config = dict(
    num_key_value_heads=3,
    vocab_size=4483,
    norm_place='pre',
    norm_eps=1e-06,
    tie_word_embeddings=False,
    init_std_o=0.0,
    max_grad_norm=2.0,
    warmup_steps=200,
    schedule='wsd',
    decay_fraction=0.568,
    decay_shape='linear',
    final_lr_fraction=0.0,
    max_seq_len=1024,
    dataset='wikipedia_en',
)
Each number is 128 + 24 x the weight over its row's rms, rounded and kept within 0 to 255. Layers, rows and columns count from 0. Numbers have three digits each. The size before them is the row's rms in percent of the matrix's.

# gate: layer 3 MLP gate, 192x64, rms 0.107, rows 183-191, columns 0-63
# up: layer 3 MLP up, 192x64, rms 0.104, rows 183-191, columns 0-63
# down: layer 3 MLP down (transposed), 192x64, rms 0.0548, rows 183-191, columns 0-63
gate183 080:179110131089119103166115156120130120110119147080116095145139121124182122150117161100099133110159117126111158110153095103114136128117136133150116093121133144128093119146103168173158149109133179
up183 070:141163149062127082142128157114148139149146118129155119133139157129165129129122148160117132138132139122091146096133132141147102142145156086185113117154125135104105144150076144120115180112098153
down183 071:099090169114114135129118111137145127124090113123139180092103114128103101098117142161151098146120143123170045130110137144133119111134104129143149148105112130139151128129144083102155090135156111
gate184 095:150122142129096120157152132157133107091155125143140129151133125119179129144139128065112144141112132135118071077143099148116157177125132110149136121144147129081102098145143170098121123142131088
up184 110:159134161134129098168146125166163112108136105124111133122128131118192121136111154072127102121136093136113084096100111181118148135132134109156146134135141107108125097110093169134143154119122089
down184 106:091134104113109157094097133113119145134111131130145111130163123121092137137146078162147131133108175126119138140130134092144095109102095155073104131131136144143129129151169067119131108161172151
gate185 088:122100126084125109099094132133120157144157173146184159128120135130107105148187134170129121138087150124132127110141140104155120139137123108144083131133135169127098115163086152131136110097164134
up185 090:125151141169137150161177114116139100108098084110087100128126125131143126113088116107114128113171101170117121136106105141103139130149142165100167135145106092130162115091172103117140153150106138
down185 090:086110166119100121090120155151147125117128123136131093067118120127150124138165123114159126132114139177101106137118132180101140117142090135104164115129119150148104149088102119122121088086154156
gate186 052:102103134123083142128126157137120112104165141129151143158121120140102099156196115138157108109143114105096154162148119151134145113102151060130148107098112132134121117101105137125115107137144187
up186 051:148145126115178120123147100123122145146071097139118103095148127114144158119092126156121150158118132154149072091130136109138148145169098190116115123165151141106133130159155104113121149123138102
down186 054:127119141119098122109137114120189098130113125087119101097112136130163095130160159178119133160128170160129135147102128132132108140182105114100149096154159116107149102155132098152104136103098142
gate187 121:104128132144113144136143140086159127117140153128119113186123138106092090084068168159115119124149107142119134133127114112091186120145149124089155130163120145126142122140174114109147132105153108
up187 105:119123125116096157149125150094145129124109176123118094183143126145087114094077158155159125125154096137126158148117129102092188119121135119087135134159133149113130117144169107108109134124150109
down187 107:164124100160155134141139085126107166127131119100133123163128109124147167187160116138142162122120112115127142108129151130186063147115123110115115123111113120092123087169098119153106140152122133
gate188 116:109148129173150122111117133072134141140141111103151119125095095119127121100115091213132118140121092128139116114130135134121080140147155130132145155148160157113149113114147104117135148125076085
up188 104:119149117147135140109117119075075147151148110113171122108108088144128106128129101190131165120108122053104160148147111112145131141174123146094136159133165119131133126106138121126116127126109122
down188 101:140142121112177148113144144143142091147146105080134099121093075088116144115132094142128093122142102143148103141064120138142098112137135115108102118111156097140081129102132112109108108163147140
gate189 087:130153104155126150107121073077085108147121172101125115102109120095100126089137115117144141125126104112134133169127110115159130135138130139117187138060113116097086150126125115134147136148132141
up189 111:133146114133181146101106135125127138112117155117139076118138081132108175108088116094117128129113139125140130147096096091131128121088124126130132120115147115128074116171130063079121119142103141
down189 103:149152120163170139102118141099152148106130128102129075117146083167129148127048104125128119094119108124147135148096112134145111125079141128145129105136165119138116124149127090082118132110120143
gate190 036:125128127121161090108091141081128130142122106124108112107129115127184162112099119177148118153098114140163104119091122142140094145115128133157119131181128141114142084167105133139143145107091083
up190 032:177138156119137110134160136147122115104094105168153154098106128134132107098133171119155114131083120132123129130130120164165133135173136171156117129127133092137143094137127075138107168102152086
down190 030:121150143089149165099099161108092119180145129132142126155120126138131130098107150119114109117156207079135099151117124129113173156099122150119144135138158099108122113160117128097102142130117124
gate191 102:076139141117131162138125133146131113113118115123152058109135124115156117167151105079092146111143106133122167148134128118155135146146111134136125152145166140110072148158126095074108108147153121
up191 117:162142122138158107113143130084135114185151135116106163142086115113120144086103136175126142164064149098143097105116150146122120112147109121110138125121131108145166118093116160152139132099098119
down191 112:089148141106171159135179153110139120184110121112111085114103111109143109116140142115085160114113137123103119137134147171171135137141151128114136161098143148154120146100081135113133139108088152